{"n_kv_head": 2, "rope_base": 10000.0, "rope_fraction": 1.0, "seq_len": 512, "train_tokens": 113800000, "dataset": "wikipedia_en"}
Each number is 128 + 32 x the weight over its row's rms, rounded and kept within 0 to 255. Layers, rows and columns count from 0. Numbers have three digits each. The size before them is the row's rms in percent of the matrix's.

# o: layer 7 attention output (transposed), 64x64, rms 0.173, rows 20-63, columns 0-63
# v: layer 7 attention value, 64x64, rms 0.164, rows 21-63, columns 0-63
# q: layer 7 attention query, 64x64, rms 0.154, rows 32-63, columns 0-63
# k: layer 7 attention key, 64x64, rms 0.163, rows 32-63, columns 0-63
# gate: layer 7 MLP gate, 192x64, rms 0.204, rows 0-16, columns 0-63
# up: layer 7 MLP up, 192x64, rms 0.214, rows 0-15, columns 0-63
# down: layer 7 MLP down (transposed), 192x64, rms 0.192, rows 0-15, columns 0-63
o20 103:123142118125126071143137120101140084114079116160124139111178135134164090197125172159154110111093161053188090108149128097098066128104155136078146157155173108117142111130106193196124124134148174
v21 135:155141192120180117138154126089123083113193108142118108223099118124181120170131135167140108116104086137137159114102142125113084159171179137145139098131118117167133171114220128088178109124114105
o21 130:112125137091130104135146153101166126142116063194143109034077187098137152123151155103069083135137132132193120135113146095106092141087170152096086120162110132158106103118089177115160131089115162
v22 111:125130174118157072154177179117078114137081070085158098187098101153144067122174134121170152087137142132084121148131120149076141109167103098169127115135100158187120113113118064159132138092093156
o22 106:126103140099176136093162126146155163131128093136170077076099101119142116154174105086103080136102104180109148163108094119154186144120137105161114111086067146211120099143131064100121158106094073
v23 114:110097130131122113161164138105148094128168120120149098179144109113132065137112169103136151112081160136095101069138116110114116079180162132157142138202050153179165104189121083091168128100174143
o23 124:110098137128159118140169122135191183173113094141152096079219158158136070114171142061086098115083161174086126175139147073125128139124115132126078156104106088142127134130169088119155133116125147
v24 128:149077116189186126129182115164124103093172188107165108122107147118131105122139130069116140131097096105159133130162062082056123070163094132112141140129152139148132132150161221162133120127113108
o24 118:166172134128182141119162155119121120113122123187131144166132189109100132120155148090110107126038178125132130125126086188151116112120114086045075151141154142083164130114185156165138088153156157
v25 120:125161102138146144095142123177140122065119132153065144081135145121115084144098106059082156152057179063153086127120150204110140151128094124114112144161156129174091098168087146146159120134125156
o25 117:113101110142148088115115099130054152115135190137097178176135187160172100139123155109130108119089179115106088118153112162146131100094135091156133086148194085154147122152138078170163138208106152
v26 124:116113149081091054171154160095110099213117110127153183089149147061104112094143135149093144196114125111097149122145119187075075123170131086119131133106099149130108128188142136128127168111125131
o26 113:101109082153142151112138116163088128193067152114153131061144138127113122153145150127172178151086094134127161080152170112152107172093153121188090124073074128158129151187168110161130083165153116
v27 143:110129137124153173103178095130082092085099151121103114102105102061126219142120128126162126099112167112124187115145142163099162094113150117099061151134124113113090096065121147109134205128101080
o27 139:130096209079071118128128125130070129116154199141101135085131099084074148159085105115179075133126150115164095126093120157114099109110131088107045126119152158139140116170106119098076151150140118
v28 112:062149108087076120094150138087123179162075049101129094100140100124108170069146173102186134112160170129086140150138135131138139145117175118150144088121106146092110153127071084119088171155100128
o28 119:150112135111110143105119083169117113154159136118155133082178020098124112088113104146196112127197111139115161147158129117152185144124116138182149137105106157120140149188126115045108164124114102
v29 124:109085154087118155183111191102142122096166171151128125153073077097121119109078146166110116118157128137130112128139115165141108149154139121050186145086104096173082159135140140054145169157161084
o29 121:078119075105083153165152140126133151140146111108131109094102080126110152099165122165101055169150118120149145118151122124138063106162114107127057134155070136163113177146104154106204150205113130
v30 119:156157135117123094118110079118138059159161148138140065123114124155144154099072152052159129161140062144114133207104134145151088108174098163163103124148171104116106113093117131124155095143088194
o30 128:213156157075086078111127100122121085104123136194148117152090141103177114092132152121150112126122097097135119149174151136157166139116122183099086174191091140082089088142107072172134134147115151
v31 108:142132163161146127097107146103129188177117112143120146143144206105125152152178131202165136168131135132098122099169162111072121180141145157182149104133098213135169135150193141158107129133091111
o31 107:096100088149183164104108163140135105157104124083131148077103198146087131111127157119131150132163141139140137145043128096110183163100178167131165116085110139125124077172139182139103078074162113
q32 085:138093125091178080187143087073126080160090155159174171131124145142145104157151117134111098169124065160094172119173129094133172132154110118110123124119117116080160112164085142120126063108209127
k32 082:116166117169154153112105102152138191147115100088145161086186094130111143143161112123153142071089143133148101176078176118165152168099124114152098091140112136065172098112192088167103114089121070
q33 098:118188115190128160107147139197122101110145103094152138129185117157110137119174141131130127060190202131129133065089138176120097175121165127122174131096125119160137137112125174182109138098101085
k33 090:134130093128093159148146166137126083067136182182067094137079166157147131082166116128122097179153109085147201083153124160072090098142162138151111174113162158142146161152092135095131149156120103
q34 100:136145090107109190118110108133138186086104100128110142162180118132160087097123113107163153083116176130152125101139096158205114114165122138079165122118152105151119148172176116072227132164099136
k34 102:055195092131108157102176067133143189105145103116124116087090118107118117125146095152137133095124121192128124073108124137180165089122124137111068122158134107160126133052172099148138166179102113
q35 081:121147176144099099107196058113078084108167092113104067154053080101112138104183127099112101148131110094087132152098132123087095119108132161184126178155117146168106123075098142119106111140123132
k35 101:185123135171134164191089171134103145071155158140108158106140181181166118118139170116119120158134137098126165172167160112103049142105166138101200138109145172109133124170077144126101125087154156
q36 106:097135126106131130092146100097119134128125115142145117162094112095130159110145144141083110179110048080118117133141101093094183103123122169203072193163104146076073159114142116095187123109184157
k36 126:148055128112153078146101167104132078174135189139139129144140128168100133126095117135129145176123120068116129181161107102108096176153137072120145119090129153087093108175097142091085118070172189
q37 088:105125110150134154137065170133160136175122183120147189112166115152100133139098098186130179103108120174149112107111156141102134118138175058102126087106134153100152093145118126238071146120111133
k37 097:086139124109129134052114064176175176124110089081144110122085100067128118130133120118135173063153150163144066132057113168134148120152113132146086110154147082146125156096159111106129170157144089
q38 125:062128145145164147149121109112168122152159125128117193159153134098082156146129117128083153124094060148199155146131123109082117127150097113081081086123134175135163096091082100146080083138184174
k38 124:078147129190144090102135070123151108124071074104177102143130168043161130123142125135062098080124151136136088085108105174171200105125151107153097130163117147118116141128172118142142091114161125
q39 093:138132146100125123135009084152192181103118101084128163084140123102149107128107121107161178069127158186150098165119115142118121101148183093070135079149142103134144083121128116143126156101139109
k39 077:092144106126128126136124070170154167120155127119147108090093154128112113143120080126161185100188138148175079081060139189128097132149122181171142099173182095132134153111174136072148184151129135
q40 100:167174142082138173191116134196143143094120143127095134068107106160152059050143096099183109178131145073120136118167148106161102113151142137096120126073099131142128103165126152117144120086086148
k40 080:180071120084168091124113121101058160114125163117102140106122111160083099163135170147188099151130099121135134133148147084081163163080039162187131123132109101088144120093178121109119143133140166
q41 111:171132102125106153142056130164194145121130102087129182113149177112132143137116080182148193075142160187157106149108086158112122106132149057079121071155140133144110092120153095130116152152099102
k41 068:093143123136101106103154075166151119135128118133136078110099135091080082130141119101126174148144159122122100074057138165116142139159094195178088122148145094093161224105162094088150167112151135
q42 107:116139113154108111162191064070088123171122177157142164111107159134156108099154116139151148125117130130143185106108125084191076145174107138127085205083150095108090102179135143155102159160097136
k42 117:177090112154096174135142091157183159080111117138117151162113148092200132136160108147147154072142120130146125190152079127102163109146146127074104050103167095141159094147155184111170148161126116
q43 097:088145139137148185098165050086142137150160065119123097136100104133134117091199091083137149165179165128125118097138097153106121126133144156137108142066142131094075153154171164111145074097079092
k43 088:140094128148167145180172144062119109116184158129131129161133116200169106108159147119160154051132158154159138137159140120072119145136148104099123117040090098122187100133140181178144139116140136
q44 108:113100165117165071111172142076134116130128145119144058099129111127156104143152074156103139062138185124120144110095121092114119167122159099176147166110083086159139125189073165147129179104119062
k44 100:143174140078108197100137131134139132142142153139173138106131033171105097117158104155177126073169085143149130159159113163066076114169130137151112143128153082146196122106109111150137166156148094
q45 104:153148083111090197156146185107145183072178088169124125124157137123133089101134140134116147133145134162084201071134127141101209139088133155150089147114108123108097118124173129079165117117084151
k45 105:063123135116133124086192116136117149161149148180072147104135115111171115120136143089146147130052107115144105082126124067097204178134136108093104126105140101109146110077080111182128131189092113
q46 103:081150115047127120073133128069087176063110105137159111142140120128148143073130153107154109131098137123143085110121073171131123113155104155136154184151180121142103148122149084082206123176101144
k46 098:099151161112099140198182113162123089108148171141185146193133111158153184174135141140129136153107133171109160100146113160146128117075141115117161096067088189147168078132107148177150160161107150
q47 106:139118136101120203063073086183124137107140134156059086149159127091182145086111168117156126161141089079128112097160167150140128112142144167128160149086165171093116080142142130168174114105139090
k47 102:147112215159155074138080114150133119097175135080138154083127126175129120105107156108141141153059112100138080133104116081151104154094092120094142091101117157091083076175115114159084171171100123
q48 079:134098141164147160211120162137120084142085158122123127137164125182096159162138129190151112152139092153096148140111103107082061141086186079141140117087104179110118107159101145179066119092141145
k48 074:140074155125176098126119123130131091145177106096155174127129137098136133152095185091105115165118177063111179196116134122084183131104083146105137117104118111103163136160130168146098104045154075
q49 086:137180091147120081114118179145158205060130062144149159113138159069144111121108150132117118118154182107144103108149140131208165129136124169098133132167132105102090167112113128088188128178138162
k49 096:108205138139117224078169123149134172119142087116087097095137122158104132094143091149152119077146133158131152096090168143166111123131111132141093125118136113152118114045151160175137181174118078
q50 087:173063102107076119153131090106128180124101138141081137145061154126153111115095141114111113167084107127136150158160148103219111073152065141152100128148127151144114155128132098047159134142176124
k50 079:120151141136171134140128083160130167122122068041169147112178117144166139158104159115146154050119176159116123158112149103134140152099077107050125137088083124121176106128179118173124128134125076
q51 107:079155151145211116131168166180125095198166144132154128125172107154091171119149132120136112142198141122141117099112088149030113155096151125131166117100159140121143142158153150171076131110093146
k51 082:148098154129101118131120194107100082142150192177082097142139162102117120090138185168126121181154118046177199128160172119077097143153133099153127119121104174138097129127109170108097122087129119
q52 087:106108153137171149140127127135130069164142196153096090155121146172100192148134157154118109133140086126141095156126092113038139141089154091149144157103086147074150097116131117186047139095130157
k52 063:145112150183127105185121124086123072126167145151114114144129153153125147118135159115114072154147057075120203137149183066154163116150120144131068135075068151092122095116120101120110067116142106
q53 123:135143075105054139096146105140117157078110107136104175159129149103172092158158131128140143119093160099162152146156122104147176101171098145081098127186182117179145149130138141072215124157160159
k53 082:148161108133119124132103109176192107142114144096118123089120189073114113179128116124104199091156148125164073099119112171137144106138086146085098140182161098078156194142153114074160173107140104
q54 103:109108107151102072122130186117203116139115096088139121108120108061070129087080089120149161114159166185147093153084169129187164154154148139136113084142095101081126143097141102160111145135075106
k54 090:117137078156106168089147130148121191155159124111144062085138150071125149114101124080139158075182179140137111127078123179068090152184139123159140123158169079139165164139136148118156166114094105
q55 094:102135147099021158103110124053084177102165108144154090083117114114171131121084153118118106090081152160090165108132145123171130146074134155117138160166094150143090148154137174104148152170105138
k55 114:086119175099156148140139135158101074104153177189071105141105101200083116091122144132104085161093084099099138125183112120168095154106122149176177110082134178098132132138068163155120131139146136
q56 093:089139086156060095158164149134075109158128137175151126123133097153107082089144126096090058146104127097094159092167155141194137141100107189175133208143104157099124145136154159103118123157154115
k56 096:118094141150136129146120166089121105165111124159098123158149125148114124098121174110125055162076089114077199132196148055152138153126142126153153132095080179114155094132072152149089066102153133
q57 080:107055154127085159127116091139087162143185110184141083096120086104105088105114127110162107131157076146112136117103207099122159148079177143165062163133115098130125098131178174114128157128094140
k57 160:082108185132146114125135181127103119163119173164087116152114113161105123086150175096103070141083075084113137141191121078089136153122102136142111203092109149079146144130080138124084107078147168
q58 099:128132134135156186149073099143167086154144094129183164071110133135100153115115112119135137137180069152102092180128075153131109071134215106139109127106108084083106118107145102054149125161119115
k58 076:078104101162104097113163150127114147157158172160109123145070152119124140154139157127140115129150178128127196114097187091077130123129135139184095152150135198110067173066178108097093121072141127
q59 103:176158113128121140149141084107086172068120103122117145102124161160142052110126127116163096101137133136119129132137157089143159124137136122121141137081192067205180155184139120059165141095146189
k59 095:089141175117072141095113114118108174076138078165095131149099103084145138132163167183209102187134107217116138111159136110127155109099144144136099144113116096093097090137139070106133125162125164
q60 112:141105159085146141166136114118167070177121179089107106102128099142115128107093113133139159110157085168104125121109166146064101177066125106169099108152101131114163101118078067181094208124139113
k60 108:095102152148182080095107146193136142151136124117112141093143097117052178122133099108153117138171115046135141177116133146084122179132149116152112151132153091155199176087147092106074148092138114
q61 109:160170073068076149122159107133120141096145128152093117145111113137155089111114156107137140156150136149086177136138062135156148113132091182121125189116150094124082120131185153050213139154159130
k61 102:122093145164154122201170162124170123113114136140092147109111101180189139140164096136178156110085132074147192109184154067119130147143155130130117122094091164174129101108100154172184124168094146
q62 106:143131112128111100129116087106131143190093138149082193133159130171128116114103118159125124122109157126154103042179102109209156097153189052122162136117119093137157096146156161126137159085182122
k62 095:123141100192108131086110146161241140148098075119101148128107111140117103099135157170108128127149124145098181172132099076181130130090094138133099099126138135053102140096153093150110160174174129
q63 112:157130159121170155101076185108146219141108135118116141146118095105113089093114079136118131176117059162133084109114150102150088123068145126139125077092141137076145104139096070171157079118141157
k63 104:111069127146184075086113143175077180132121106087172114166126094086107154089084165145067123149088138131141052179086104126099124165147131118139175119143092124086117097103133097143090125110110149
v32 076:128159192082131185071104167144153104166103182100088111199109128131178095102119170138094146078153084200179120118122141141116126105134125111147155107082096130128132139148103098098107102081110084
o32 084:103115079150103043090123131127077104169143126104133165101127113113094100133153140127172110119164145108176110136189155120126188120177094116111074153121095111148173230138154103136087101124149102
v33 084:156135109176101134118170117135148132114127111140162153134162139107056075085174095187150151113103092107137108118110195125188146139121037121070109146135111199086096119122116133129134124139066116
o33 087:129121184138121079162082076121118098124143121118151082083076118083096136132124129165146148156120103185153095158102185113136122152151137106126073119165084111141149136151140097203076214146108097
v34 086:124099156164113064070069108157117147172084092119127108141112131085172113123067177135128113107164168199137103169132089113152155088150160090123140132055101088116162152104127100119119137072129120
o34 083:150159111135077124156125186076096139135162112168114165109143143126117077095120124082121114099138152129116150103232114120136136143121137141141124181116087069077132134064100137049080139151095156
v35 079:169193159147105070087080143140115109132107094124165117073122131059097058070143105194124126109121133184077081150155142159138083120152133101135128133167127157113093104119086140141162147143088133
o35 086:112117180133168119179110134094167055183159153132097113126156055130097159085124116170129134144168097166125144135162111107113092149151155090131143174104070103075134063115116120178077148104111140
v36 086:142033140186154097077072146107094140142125092097096168113151139107130136155053130080096135164106138126065156157126107077135135136130203110142185113105118095124123131143150111140133125143124188
o36 085:130172144106103204142155209136139174096117123106111106133181114129148169084075145107115111124142089144138190113167064173185133086093130133131168153082114115103136066101138105109153107126095129
v37 068:156174157092161185074073055106098118095093152091143150115107134120120113062114127163171123112109093115102138101126150168103124107187100107061115200156144125117124113132147162103127144105099071
o37 073:136068105144154089134123155055129122207131131138139095114117075171141145158152126165138085178168099173134098155083110100130113100111155088155080114135100105140113118162077075198093155123114101
v38 077:092147093174107074154163150064156146126119137150114134096120133118148136160064118104179113146132190175118095147145140098068143157141186049142136171087159097146134154117174123157120089086159105
o38 080:123175150112097160079122123107135138155079136145104105152071144085138131126161125109115191087088136112072134037135038115122104176121145131155141099125133103103114121121086126088156113188143183
v39 075:095026151092058108105123112150096198123117128158104139167110124093136125128140115089161143116125132138099138109120122047151171129120128124147105108138107148223096119100157133133127072188137143
o39 080:133150135120070148174141106158140190134104124171074180124124175092136156149074161087111172151109113117110124130181108112183154086102159097082157134169107216119106149113188144112108102116143120
v40 074:112132181100199085084137101120141117166176137200114104118108139068108128129081121096139147137130123091130091190151134190130089110142110121105181166088086070167132174134130147159115113134155081
o40 068:148160092179140132130160135120123143167144099130125141186178063173136170154130162090149132101125173113119145082161094167197103127128166097154209103144154089169115174130113177137131108138189121
v41 071:174145079175172097099135139123145143096170130128139142075162106148071119102126066206120139122137163121117109147181116113151114155183152171139172161104147101117132121141068095163185169107091171
o41 073:132147126109168174107102161104121075115134202098122114104163124097129167111165111123118124064130100131127144126117091157108049181154125107169128128162077092098152075118067095166128191102113172
v42 083:116143154137208164141128115200138132191133155160098133171109139136134128180173164093153128071136100096189103121121164126121118100125097229130125132119075153120152181128092127139102127123136081
o42 089:138103131153106047114156088143067142091174087124123127109115140131143068132130125081131074148111162080115116136126234128184161118143096124114118103153136147173138170136144189138115128087164094
v43 073:165111119150112081147152163203103128162105163123086081110109146169162156164165142080054132096150120111178108210126090160115142129085137188160152091128107104115167150093106105105138126097126145
o43 079:090142099144145135109119104143081137069156101139070183131151149139154061133088120055133095105123178091145161180188161159121133110146085147146113138103176113143125175124177188099170113100128120
v44 075:093132094178144103191134214092105092116161139133153138087163125082136128165114111098086128128134153123114148136122092035142145170132144086149166135122169110126062116139094135112126111213118138
o44 076:099173131119127184123179108208113168120105106089118156128177201087130148110114129149139172088159144154152136063105065141150112137132137131100143128062163101145163086138169123129147086112084163
v45 083:144068176124086145104109187063109179121100151107123121156114126098115134120041123094123128167166119121141158139131094144171129094127190136136144129103119113152131092178091105112113184181073185
o45 082:126106099132140163124169177099160180089148147130172170146185130145118180118109181110096168106107139162153150111187076169073120108102112158087164148121131128093148179100176127133130051099105108
v46 082:152169134096179129144109074159093103095180170121108156113105119209155201147164148065131102123149126109180136199132102146113110119132155137092110141096129086131151138117173099148078148086170118
o46 091:144088070089145122091150147124106159119130103135129119145138111163180110153139108068130090097147162074099143164107111148127128120073095185162114110148194143193094156143113148039191145117152122
v47 080:148137106113108126156150126127126115101104160087188160177175121155102106096114114173117106110182095191167071090124117168054134089095125061083115176116117146116120096173187101134101130105145140
o47 079:125100129075136090123128148065188103131150146130176139162057128113086146164158127158149168132135128171179141143107144133109170133138073172164062107157110103141078101111086065078125137172132142
v48 091:126090138089173209126103073137124140116152195118054141140100102208120130118180086114137135139137121154112088144129151134119130120093215170080118156111074133143146067114114121126128113133123115
o48 089:111114158080144030101139153110113096130113150132063108140142102097166192199090172115131109129124106088134129180133120145123142092087150161161106132190099149147121133140103088112116082058144134
v49 071:169131170122083197162091114091166058176096126107140109139114079163177132116134123169094104096144127142095118119118078111143158127131203177191139111152126134105123079192087104131113117162130142
o49 069:115109109093209093154131192150155096135128176125107127136188136135083144106120141157117117155114174141174140139178133114075141112168122152114148135095099175107213078091108105104104062114093139
v50 085:125098148073109118136127154191137120174127146174133109137081131088144165147152133071106139089147122078178129203135151133151125095140049230174130132138108143160152136093098148113107137122152148
o50 088:132124072158155092150158111151089173076171104143096174129171129163145083128086113064133096133104167105128132138190153129139142133149126103101160098139164184150095121099204182127149138084182119
v51 082:091155107092148091086133143064103162180169130128194128173176147114091097093113127145139145171095167152119103134100106118140127155114167049123180133088109145130128097112083124172077099182117163
o51 090:140162143117109144141172115163141108167141102159170055134187125075105176113128193158097183093167094155118127044109102123156145124127112090107116182160121086140173164167137110124127125144103172
v52 084:163181095108025119129073097144125140042107170142163150177108116189147127129106141117125132139174091182114104128121134156075152120158103090113130173145136157178123111139143148094135100088146124
o52 073:132087123139164130124100109078168122160098138174089213155096101093145107219167115127136196111094126154179124147174121094104159145121070115145086100146119142130104150097108083089122128170133134
v53 087:109132131100075161041137150147157104223163135117142081158138129054109098098128126134108115108153117165149120174144117146102115117107102051117157113068137093139109140103171120185096153129146106
o53 077:100136100147100107144167185161141075155166183137182111126089126156079138103128124117176147115153110150120142118171093133179141159154180163109136171115150101169113135098166179115073118203157181
v54 088:174195159048119150155066102120099074110152137144167113113114125114102138105182107120127124132099092124093129139093118166125103087151085109102131164178110187140120101124161199073097119149109082
o54 089:124067138122190089174158133142164107197149090155120122154175041175153115157083139140155132173166136166133133158112124095119136120101140088091090142121183166154114107165160127177099090118122106
v55 081:075124108164102120168155122158090137185165101127173146181138165119104125190181155108107127125160142116186148125101134103142211141064167111091100153093092125155139122131191105134081093150113128
o55 087:103131156103083098119138068160123146118143079131162092080089217093132071171097148129146171097131166130110104122116177144136211124133119148133117115172137094169141160099153137053144141142111107
v56 087:171049159124059093159097084150135071134030158118128094083142121117153069122160163182153133130142093128087142144127116128120153121149188140110155112162102168145143088137135117102150114157127097
o56 089:120125156130186114203099173110164108151122137139055120133114167169074157150104126114127161166100130183178126151165186123125118070138118127158103128106079138093109120090140093125064081132111080
v57 076:091086134111053162150124116151144098136065170095148161172118109143124114140182146107140114092127110152123090089121124107046107148066181102094124111147076167127157114124166120182080118171163127
o57 071:104115167092131069156180149134185125138122117177089092128062163124097163121124156139135148191123084141154151144126154118155185071137100202129130121134117190116076109104140101066098114140148111
v58 070:099096098138118044154166157140094171115088107159131113126173183134163146134093121097103126144080147170122148143091103065145154144154198102171180084114159098118109149078082104159119117170126145
o58 075:136186131136096212129114088169077144115118117171102127129185194129145099130101164118080175119135124105117154073146110117167117093111085139099116185114154086100182178187149130128156109128108146
v59 074:103107129085123078144065182113089198149065104095117114138115134106136116132103119097153120142138064153095116154106134108193132098128091180104114098149127118130142149129131113069185186145064170
o59 077:155125151163108164173188149075130175072153138159126194167130128169121121112095127100102130172123139150127159133135109139121115084101130119057061168126138137105096147098172136161150106046075119
v60 076:147108152156139140082153118133123135052134164094127110109148164121152122087186143115099120134158093015141164115130110123198070127127126163136094082150155096100096140116135110114179135193096133
o60 074:134083098159128164139120095135095148109119141082145160080146194173109161111124108119155073164161112110127105208103153171130080070137109149121169118109144089164110161185142149152156124119088056
v61 071:064158109147131123104132133167108142068151116103156147108130138031105110116155164113091141157093147119099083133151082139123134176068146112095175100047131123158088136098090111126182158141100162
o61 070:096174180162125161125159078136114116134141100137107169151135127131171175116140140173101131080194058095151120156124090163137166125139180131146215175153106098126149124107116125143126169137063172
v62 089:181105129201145110103128128143134149128154057161077104106098131074107078140077109173116147121117103110078154149125189110185166164173105127132147123168165107135096082137171157108163105128076146
o62 099:098157175152104152146065116152140124145110154087092097091121085102122104143094106166134121104079129192130129140179109139141084136124193078105121125102069083132160080104127130223099156143100121
v63 083:127128148124083134109091125105105125085204126132139126142113126098191140099097098169058140145129132145105145182118126115166134175212182144172183150098177155166073116105103140108148127172095138
o63 080:094108097143184131108129110169084085183109149106093159102210158126148130172132158144116143074124106126129130103203069103113138122138137084094156163139106108145220136148160097149094135120088121
gate0 095:129095075105107152201102141166148132131167098087128124107160136114138098147149069140107180125176152170166151155201145129132071144123163081152073115118175075115146151180145120126168078120143139
up0 090:122110091102141145191078174151137129130124084114112153126119138165126098142163085134103155123158160140161138133191163136118132171088162071192107085073180074128184122141146148068141084107165124
down0 096:149103097083139125115144151091114095154171124103129115092126089119154144093105138116112130177089143097037147097165128149059135144064090194094119105148155175109193113073120114164127155092133143
gate1 103:145122117143149129159104100165102124095111149125067140085148156130155104127129087087147163097183124116168077146056131145110151103126174115131122161193131077153103106110151206202127149117092185
up1 095:120134121129090116073115173144145153152078155085129115124065080168094078114127117121167180140149155202139099110081103135123213126090121144092144097162103121172079125139106101079144155138158094
down1 105:181154132103110160126159153126115125130118170082145099100119148073192106178158114077120088097103125176143145153158156133062136193150107156124144157142060146062160114124159083169123103122152086
gate2 085:201145148141171063137123077156131066104113090154076110165152158155139134135111098083123174134173125137130112152061145127149113083159176147136146120160196102137157109106169151146137115115083185
up2 080:136066115076171143112091124128112137043125142143131102110073158117104074166152145150144105083052137147153158131224122147128118136115110098157125097130122160170097120105100120087125112168187126
down2 083:211179161135162166152106084168158113145137074086094063115103144126125130139144115113120166108139097104191073155137149147155122094171141109165157082113143139128158102138171125138134057134139192
gate3 100:152110136108139143143112097085118098149163170097093130123122184088168192194130116132136155115121096109147120158090141057158064097224132106110128147141145134118095116166133130136190079102124086
up3 102:069009142175153114187095145110103085153154116087139099121108158118137139174173114141110145125138126109150146115089107095126069088186105148117106179160121121113123146176142106071147145108130133
down3 102:141153133088113150139129126122066146152107163119056076203174129154208083076145177132072143107124106120169148145135123124092091144110119123129171155128113167135195166139141081120094141139104154
gate4 102:091062116147114204175113125086121080124167085070183123149183172072100147167141078164110128074131127137100165139117129138142105132113163106088109103125102144122108124135089167156106160185156127
up4 096:137186167108152112151128139138102139098095182154114110100146136145153100090104130121161126187106141100102142066134146079129093141145180067113159120092122127119164076196140176199126099129068170
down4 100:157130107112123139111103101144149162169096118131059136143167138130147166136125141076151118180140168150155104119181061171160095101108177069169122111165109088155092187103135112134178145054133106
gate5 097:124156108098140083134103070142174108065122139147110143144108161142214149088114094073093184135104206182107078128092104167115129124127101094129102116166122112178144104119150103124127135110067145
up5 097:121088099146117175147157133104101100151172146084204113069146123160096161132133112185096088101190102079143158148156137085135167142135154107134129144110128182101094134123118133072136050164173144
down5 096:128138121154145128152142134093097109063146084099203119072206102148117181155120112167155105085121124088129126096155116156071116137168162137151142163111122153174110154134097132108162123192200106
gate6 102:091138107103106170134126128095119085149152113098231170129157117080125184108134082157126172114123178151111140148141072121162076180116172124114127113150136088096094109190098136171143163162097114
up6 123:077128114078101158124141148072122101142186144156208101122125098087143188124180122142108135156102191113129142128185051145166083155072132140098129115149147143114116161162081143168122146146127108
down6 103:098139116133110129126141123128078096143124138145130086184193121134091152133154139132081062098122074114079164110076112120095081169086089135130149127108083136101174055148099195102103161158162150
gate7 101:143114061160113165117145109141172143163121099136127099056172179122102116119075084096127139149141172132139063129093098121126135143106137109156172093216168099121119105147112104182149164141142067
up7 100:092108175095127101167107157114114134092116144095154160174141106122171166145174186136123133122162091126134198103160184174102115142160145157096069136072097118185101138107170141081076127135138177
down7 097:125192134098083141160123094147111132103143138122133128119154102141174141143120110107186114095130133193113168122130205171144138154159114085036106109114156185212143112156133172124108088148104147
gate8 100:105120143148109180187071127148178126075151145130103136086112190104126140113107155117117128112179130123187127144117083154098143156170146102092226128127142139171088099171119133132176119114183081
up8 096:151079142149149119096139141185122156184183124141188089107152126137133141142122155131093104150138071195075162079146085186144186113122137147135158117114098105170119176156173129159198129118112112
down8 097:166179196105137097099111101140122173145137134174110166146082123150162130130174098180139100133118068151128125129168128155136121139115083178102056058093131167162117177118169171082091126127106125
gate9 100:154089076105122153197129143073176095102175117077150169140143163121078118134131124090195139092144165240134125147145125136104109127120179074114129127169129144158142106110129157132138144110108093
up9 104:118128142122111111116104151147097186150093093136142151090179101084152169080109128169072132189103086079126132126108082133176057077112107119085126115093140076082093138131170085115174125140142157
down9 098:113086141099138103099164077158184140111144111166156187151179154127166126144149141175133176154168168175157093150155093126147154073081130092129096150108170087075089116176130109108119076091109135
gate10 099:161068083155106188104112124138151125121155102117113150193113148156158087164128114102187195099185157177132117141137129128102157203146141102134129103171118122160161114078111137168167108117104064
up10 095:175119104165120137126171170144164151091107136182157099111136064136105131194097217162147123135134130077126139137170123154157099102198095133135124065118080074152112163161115125149133115166133148
down10 103:146099086140102074102109163131075142113099109170097113101176096171106125177106142134086098121165220121119103185129151126169102147106133074158121145121116114058049113089129120142164129131114122
gate11 098:159130121151130123129141068082126083167153136122115138114158121141125168135062134155174151074122143088157076090150073137143091131121075165068126098180182091104145118179138119178102157188118103
up11 097:101115109121176121198125080130140159042113101125154121099098100090070150107093129140108118146146185112113101115112151143181188119085165162079097148146176132094141123131105148086131145089057130
down11 097:124137110122148135115186098124106117071069160144168091113128184146115127135133076131201069098106087048094117158135145132118060066155118163169113160126117135153129184137084148135133114129133097
gate12 096:139162114117135146121165122139125129078102162162112110106098176125144124100169114135176142070105218188123128150136152100076090103128131124186089129147133213148086106177086150188147145130120111
up12 079:131157119120113149102181182136128133125114155096103111124138121080102161084142096106107163149076193071105159112093168096147174173097118133148089083161123157115142151148099190161141146140045079
down12 091:119132043097117114121104149122077138151132092114174149135144089218134114150137121103142112120185061179108105149096147114172158077072121089070101140102141081145166139149119095126156104108157137
gate13 105:098116121099120153124079145098103138070141117147110183115153095176201130160176116101111191087194164154145117106072151094142151096158118051106144152165099115112127116156178182127131122142108124
up13 103:118065121068146106105107141069073145173111094088125141046121119128143124076117124137135146166064104157113170127104143049166182122135127085134166164128104105124148115134105098153142070096120111
down13 107:112139161097152168103025162125070119110138098134145111083152129112112110125174134132165123101088070116196161085112176105161167104106113122097123096143105115156186148128144168135154138099167184
gate14 066:159126093091113129142124113121187124126189095093159162093156158118156192146118120109173188093169165157114096160118102179099105083174120105085180091148157090139116099151142093116132157199107104
up14 052:101170152133206117116135109069086115132109129099083151115092133080114054070166119115129142207156090152185133146161162136165147148158121129135151123126146132151182132160190173089137143138104117
down14 056:161140112141096115114120112133111158104117173083096122177125088117062132061116067110152138126143166132086111069099113106121054133138138130140105098059121068128126185110117142104072136163071153
gate15 113:146098094069134080108122125125172189135118069154143118102131133060169126127140096161127169107171108154118130138084130121153128147121133150124149041117116181132115092152124083200206145131171120
up15 123:166146132096145114156129091126124145173115132200138086140122147118149111169143202087127153110190153166073153141082111139141125166175129138111119141163109158117152121103158113133226075080143179
down15 124:152163106099139145166090093176061140175048130144142126140112183143170126168142140146098049092156113125123110090143077104144129153164130066109124098126091116139146164157128138147144067090174114
gate16 111:180105099079116154181068110123162124073121126109129133083166165110125171141128135159135124167133120147101095136133039122086134130119151018097167131130129122147128046162117116143138124146150136